Each number is 500 + 40 x the weight over its row's rms, rounded and kept within 0 to 999. Layers, rows and columns count from 0. Numbers have three digits each. The size before them is the row's rms in percent of the matrix's.

# q: layer 3 attention query, 160x160, rms 0.201, rows 0-37, columns 80-119
# k: layer 3 attention key, 160x160, rms 0.192, rows 0-37, columns 80-119
# v: layer 3 attention value, 160x160, rms 0.19, rows 0-31, columns 80-119
# o: layer 3 attention output (transposed), 160x160, rms 0.164, rows 0-31, columns 80-119
q0 098:523494493477518472460471433470535568502520491476558519546513471519510539483466455534485411563523450520423497490582423537
k0 100:492601489531560491494473460488513418487467427529476475515454520470484644486520504559493489572480423442500511551463507484
q1 095:533422577520513514519577503505515508500464405509457463494528552528516544522551433488413470481530514477535471530503491497
k1 098:490517518552515508484458465480571529499473445504452534496503558501551478440524480488524489438497505481475520538479476444
q2 098:487482514473447589472546407449543450557485503470440603441442480453533520496544492524508521548531535491517485486527491501
k2 099:503499483487496610536529500483444500474468537434464511507448508469520566502531496528477544527647566473463518517473578475
q3 101:481478521555449435472469445537527501464495420519503466494548458471531415478515546564494483528420463536495431500495568434
k3 096:526457533568407456494575545503483541474526486555433484502512489442501597455529404531487494609428425473471511511476511489
q4 104:517470511533553468497479504516565470578489594434485483459468490529446449489582466538480483526439513479460551493471520462
k4 100:480546491554577476504454461435492487486473528505538539474523442491386601479446460503511516525531522487466475505442521503
q5 105:457536461548526483570430480562509493504495525449495528517437512508435549472563497454502522483509538433481452579428498451
k5 099:482536443494513551492467462537511535445538473463485487577482551510481487521532470558516490485462479501541501448452498459
q6 099:562468439536493515439481478519460444495480483511550490572558503504470450478414471503479526545496538523615554422505430523
k6 108:511558533562478478473538499414469485519494499510444441548501475520484477506438424466425488537420445457538523618445537563
q7 107:490459524490492470505572524522534498537517557534548475531535471503544506491516504482530439496495516559499523474496530507
k7 100:517522582530574429479492429510444481547488536536515514551480458502527510496541531486438460483477483547520500544498502563
q8 083:537504505502513494527509498495465515452535535522486510565501497496543511486438542498425491512469555539463554491516538528
k8 083:575402457451494544567501539523505554453585506503517525506554458438472496477492579538435480508440546471560471567510498505
q9 091:562498447464567484555545529538525497537393540480474467454504511368510488565441517483495445467476445551507496568521498478
k9 089:464507512455494494585509515543495442465563449419494487509510448552570537519521478464491560520514462487514467552508502486
q10 101:504436529532456483514455502472519586565513475558439520528447536458573567505514475535526588583473504363428508510449544529
k10 099:429503508472433482510450548612552555498539559488509523497498464536521509453474537495453489541520513515406481538504525441
q11 103:481488563503450577485491484449558461547486544551410468544519468564465520523487396460439480553554480517526557485494492527
k11 105:459480513463542572502509494565475502491540537430523470478512488492477496594433518510577523520491473515478547522511540491
q12 097:475446441540486477461484526524445565489575548474505518462472534461528528473561489507508458572516455467552491510621452500
k12 098:532491452414488567539488444448521461483552498546549482479507501472497466525505514564540386499532476558520421510563408509
q13 108:569466517448531497552565440543501529531493518443486496474457540476513503596549555567490528561583423529502536521571533559
k13 099:508504504551456514483457513449486457562451446455448493551484539427564582455510501512522502487563568521489544533496474442
q14 100:541495464429510511563511529500443433513460504519473470515540501514510456505487502517500541535468518500568403532499520554
k14 098:468495562509490476552571541518501443524474576520517455520557510459500467532438503503503529474472455524587457480447460511
q15 109:477478518513528505429508471509568450466511527529572501501525507539479570470553498541554474553500468501519568523446574533
k15 102:462508491526502569426487515477573545453500443547483510537550409512545480496548480475471481540570442480560465470465540499
q16 099:486454521530506501517576445430506508515492499567497566495508526561533525523488453544540490505490540505518473485418600586
k16 093:465591491540546490466531539493489500499512479514514578493536456408517414386477422552576511508422464464535515464568458486
q17 081:581488510494491527412479484495565514491567517552502463355461510546485590518427460538465443445554542455565486498523516494
k17 102:514528556513453458448530399505474467487494537490533531478493460555503514536496549589545389529516499543529446446457478481
q18 108:514445477550444481519483515438553433522482509536459526565485467508470474555467489563570595504519489565474530562516539532
k18 099:524589452504447478463511568496469534519481549486464498533536448479522447493514483554530564584470460411488539513523461516
q19 100:467595519500452531506453545486538527512517445558509544505455473579523551579504510436505471464516454501460467552505502523
k19 094:467494441466493493598558563539529486480420540481480456495479456490414557498470428473455508463610417485493469451578546548
q20 093:497516481503416580524560547564482469544495476462530505560471562433490492448513461485475474426559495515536510452541476456
k20 108:490518461495447429524575495444450518511534525455407484421529488545530512510434548497540462412483518569526451505553492478
q21 103:479564516472503583502485497560492609528503511497489525482481540480512525545532561436473502504504562492518485492461488515
k21 097:448485469495529545454471478535478546462453473478479506531530537484471509557517474486532449469535529539544469580526478496
q22 089:505418507522488520501456480573461493517546487472570519543465536436549472480465543501519534500530494462488525580534501551
k22 094:440563491495549511416613538500509583561440448584545477496525555481548541464527510508482476497466485466494520535516449477
q23 107:495569460514437473549446571426487572473457468611439461484478503413539560576495530546455494542460499536506488511474488489
k23 091:533469499517450497556475588500513542487579515529504470508492478514443542578427464487534499543426530431514409495531561537
q24 097:466528477466564529533527430614537474504483535538562522491590504532566515453599493416494503450502523465555533442441491441
k24 099:482523559484537549538458498457497489552545516490581470485565538527534406485433504437463481471505641542500488492530587544
q25 099:560553552520459486449457472469531454462482549557565539497457450477538575488524484499474550457445556493426495488523521499
k25 097:544418535446479457516493466522581546477547502560540499493436429443541536490500420576526528516481561497431504543550478427
q26 091:468443455575530501506516489476556594563456518415518523507461533452579459557474537498496516514496467460498520468446502464
k26 097:449532519554523500523491481549511427536480475488556533492467529511429469470567541478427537547491464492474501503523540516
q27 112:493536501513470453531378517485564466548468498487535549473493561519484528498479460506489538463527482521516469500492561531
k27 104:485616504464428480565539532471571509419489488456474529498506502448480532494536501550511514470445535456495532502495507461
q28 106:497581518445519415551482462475476559516485437486570524489529483513505540498489522512490489505552472484491534525482496478
k28 104:500493493480493570556504560480540555533510513480523540467493492491468459542452520499517490521501439532410446477498562463
q29 090:513429500473519532485412559524588532490481415480456526456556534486477491498521469445468545485489481492482552515528497539
k29 101:592504525497480471433461481525583486525538461451535478363462530535472564493472470540475476420543486446565563529539507484
q30 093:449537517487445500502456537495506482459443466536539480481449448525508532537465614463553496499490471486464522512495492470
k30 096:452457499469512529506491564506497517553432472568511460539441464550479548486498512469547442457516502473460569505452530634
q31 105:502503526476482507470403469441483540504562493499477414491572541484457544551523564508482494483487532500538520450440484446
k31 100:536555502486489501518429552507523466482504514521518502504510498522529452427492561488457507433447492462484482473439500502
v0 110:458538536521512489568478501524544409512564484495540550562528484509458516549443581553511482532546556507437455542421547462
o0 109:509494499531520536452537556467461475468454502482482541433439516501473459447597472498452499472468494515533567505579408538
v1 099:537418551487519491502462504470466519502506508546446506491541540525480464550457493560513535417563536567493437502443525428
o1 106:517568517450476525472478461536482458533504502508548538515537448440583541516502530464503482564549532469473538456561471571
v2 101:548555542472533483492451504516554490525472476448461528502505478478510524534541441512452478570507556588520554485484488414
o2 107:506479568575452428522516518491456543450568568439545509541491512516519509453464589469545494513454432493462492534520538547
v3 098:493523528414519556457506557430459557464482539446477525476486474551488566504517439464452549526471516472489530535506564447
o3 107:481520495495476409485488499556543430535534454531548431532570530487491450508476532511546459505557435557527514475508501559
v4 102:579495506524499532526472495515456537481518520517498526424490633491487513511556523445519521409544431481517465503531570509
o4 105:507536517513520514484524477418576387514466514520487452513445393512482471484493523492492458513528514491447530545505515472
v5 105:517493423545564523450502518524554577521533459538463533465482455532517492512457524521515542493522470486525537562474423483
o5 104:471497592468462480541523520551482479530479524492524522488572534436500456438481459449493512427491444503522494448459525533
v6 112:416447495524535536507425570486491478566432462456552489426474480509568534455527469506494488488506538517506530454469486480
o6 116:514505478463562519512621483561528490472510519447436517534510447488443454521437532487525483496524484506511522482537504454
v7 098:504452489453547485470544442502459485448471449482515510489517603505485514443484568497520555511491475534491367510531578511
o7 108:490576442474479470537464504499483482529510546423469509480507411524517549592508510477549444484488478534503636559475494529
v8 106:536569491503445498451536497483429480499519459507545495542479450457539535559527566538520599487493550517511477531534556457
o8 108:488443557534560531493451490512522451483472534478564482444517514505552479403444512452446458514462431471525558540510470575
v9 097:548577539588441583500528503518537522463464516497447508456455552544516532548457521436466498476547487471477502415493541488
o9 106:465435498512501483423491506425522408523525558492507527571560452535501473461466513521504552487491554515546521528431530483
v10 097:500515494419469500512517473487483516499464468422547484546504542501492501528514471539443568494514513489566518526493493505
o10 097:492504498560492464447495493505538549490517521531471528487486438445443532467552388488540508493524470475451538443507489512
v11 108:499528557467451456514495471457455497454488544532518448408476454507582536464526503499524554495515581504482493532502537495
o11 106:504470477545522579518484522473563483516436493449464501551494544522432492562488431539538494546511461499445503439495480479
v12 097:564515493491500463552478486514456511528455503560472506492522493516495464534510542482547476455510458455363474533427529481
o12 098:474502498474520592492558458494540438511561542562483501497607519521555520507535431485507479573456489466578492477494532524
v13 107:487542432436509574502532521481495551449439552495458474457490508495512493477585601554533539455506471486509554472498512518
o13 109:488504531544522455494523493504477411490527470505521507524465505544486500535478423466491453502408543482479452519459474481
v14 092:507508459499407492503514515464410564439463547550577552500475526484483483446458538468428513531557496485519549452502503518
o14 096:497489503425493482452460488513588497543488462507454535456520483563494433490494395570563517466531524533540496497487501527
v15 099:466573487502483552457420458494495481535543525462512448478541511471426548508505477459500488501555528516511498494471472425
o15 104:532438544506541542483591537503517526499455486550500558495491502547507463430504454495547473489504484452488546539494547583
v16 102:513549423508519459535511557461484421521562514521508641457512433476469455499493474497536540517461482522555461523472488519
o16 110:543375526525474544458522428535530505475493478448464483510472570549526538441523482495467437514547544501407479499572501506
v17 105:492506468518544489499525494491501421479499517398523523508477508499479490459536545471521569506512475469470487451495525509
o17 106:494499504446499499512539529523501561471499469526509469477556455493512444475474465569502444457508479511523517532518422542
v18 099:497425516466541476510540523463493504585520538493429476492558448497570517526515497452461542492503558488547471553543533495
o18 099:505576537471453539569464540508527451456526499491590495542476490486437494446448499475483470488472510497433508429494461521
v19 104:521543553505489465572525495522476512480557481548509502528435553478500519530522400398563581420502462576504500556452523528
o19 104:540539471488452517502513475418534491592491499421463492488560504487483429512467497570485469534555505438495517503550522432
v20 102:480524489537461441471459500502492476578462474479527461526556444399513467506501527508493507516534509532539492512545511513
o20 107:530500494524536555513535478484509563431562494533509490474457516479481549527445468475483529485491505507463489493460521450
v21 099:533491508426537439551543498462487497435552606522551450509494501478532511503547542431553461587510530546518541442533540513
o21 099:459524502550424531470485466521560498542519461445476548502467527545458431468447456507463519449470513453485497552507560495
v22 099:434438458531503463600567494459484492513543487429496465463498473508536541509484468496579573459464475485468538450455567580
o22 102:568481496438541514499450594554509533429530513572520495510551489502481462490457478546402455524454566513480435513541437469
v23 104:446483464451493551481449473529465500578442445530447477530495507480450506475521533476465535469467514487520518401533494479
o23 107:523519595519498413555531549465511459452558498442523535523514465573494515509520458463528485526459419557436522504536506538
v24 095:493500525545500447514496514490409443564561452464466515484571435473511440492416529553456464519583470482434500509515523510
o24 096:447499521500492495452473534536578501424507499553505508513523558498514508457552550470465576487444469517564489482526459512
v25 093:478456472521575495460469511513460495543554503479502514539523453467537468553540574519517456503532458557453508484522512483
o25 100:444497544485449559517478533456534543485491487492499502383454543511485541433446553532484519480469468441520463523520468511
v26 106:598480487589588448540443567511449497492449549476513417521530521532509572523511502483483464475497529500516504488484516505
o26 105:412503493466438586491521434495512474490527487548500512527450500541543470491443529529505524506527483488474425492511519503
v27 106:558470457502440469522524521458498504523533567424510488462565532496530457570501520538486539508544476460499568544458423471
o27 105:468533520532515528474496534522499506478495528558442534527437442505498528401450505500556500512466568482480419448500605512
v28 101:450521521550455526489457472530556494482517529504517486472499519480457525546463496483492369506408500446491445482533525520
o28 106:495471443506535489525476503454432525565518538532540467485487500544481497481499482567427631471611498555460458546475498412
v29 105:472468532481526463502412442500486497556513499456490473423555508529545507451539454471552541505484499516511442476456498497
o29 110:484472497519476534451547529522500573490468482530493545580479472460525525493468504497528467522514445543445497460579489514
v30 095:535491452428524503517501549434561523452516485469489488501479532496560441490559525496474525466527530541478516442472501479
o30 101:516482438544518509533459474589501459522534499522469514495503433504508540499434462549458553516545510488486454465535576518
v31 104:483479524599469478476505459539501462484464499434500490486536467487521530502499541510488498504517510523442498475570495499
o31 102:507497432429490473540485570402484511481581504547483481508509454511469452536521534610505475530493516479564482533506506475
q32 090:483457469494518490492518498480498538457542543437427518490569489512476436526443429527428598526485514500546516519470540504
k32 101:507447473471438500536533547441514527545520496390486536485511486492477497502454518512530563507492576595459521475469483424
q33 099:498466485457400574531516493520500523482548490515445478519446526499488585475502485480427494516455497432550491455447524478
k33 090:448569516461494562505460568517487471470548526583431506473431496493551490521538406493410536524437526476474509580465463534
q34 094:469460518562563506576438499511534562509504504508526514492460524511512416482536569500391461475474473558481496434471506510
k34 095:471495571578529532420496471532579565507501506517510506549567524566499481419583499484458475517414535504511453578461474486
q35 090:497474549443522459539501517484541544535526506514563515583537509513529558462516459533516436429482476517497469459475432523
k35 104:532491512501477581504511526469568525511514494501520587507485446559447479516515458578551540535555559522452453576523450507
q36 091:517549442497416534571462506532513506495514477472487491507491525477550569542513484541500528443481498448468526538456484477
k36 092:460461440512536483494506518515489592537559549488532486424466547461520541528528482472443485541507448477470471481513477462
q37 096:482544410441549498478488455537533474489417529562513467487468529450468506566554452414502533455521515489528518454480421528
k37 082:504501468523507541554490460527470516457502517461471433500467530524522551485482440522536492534509462500482574453463470529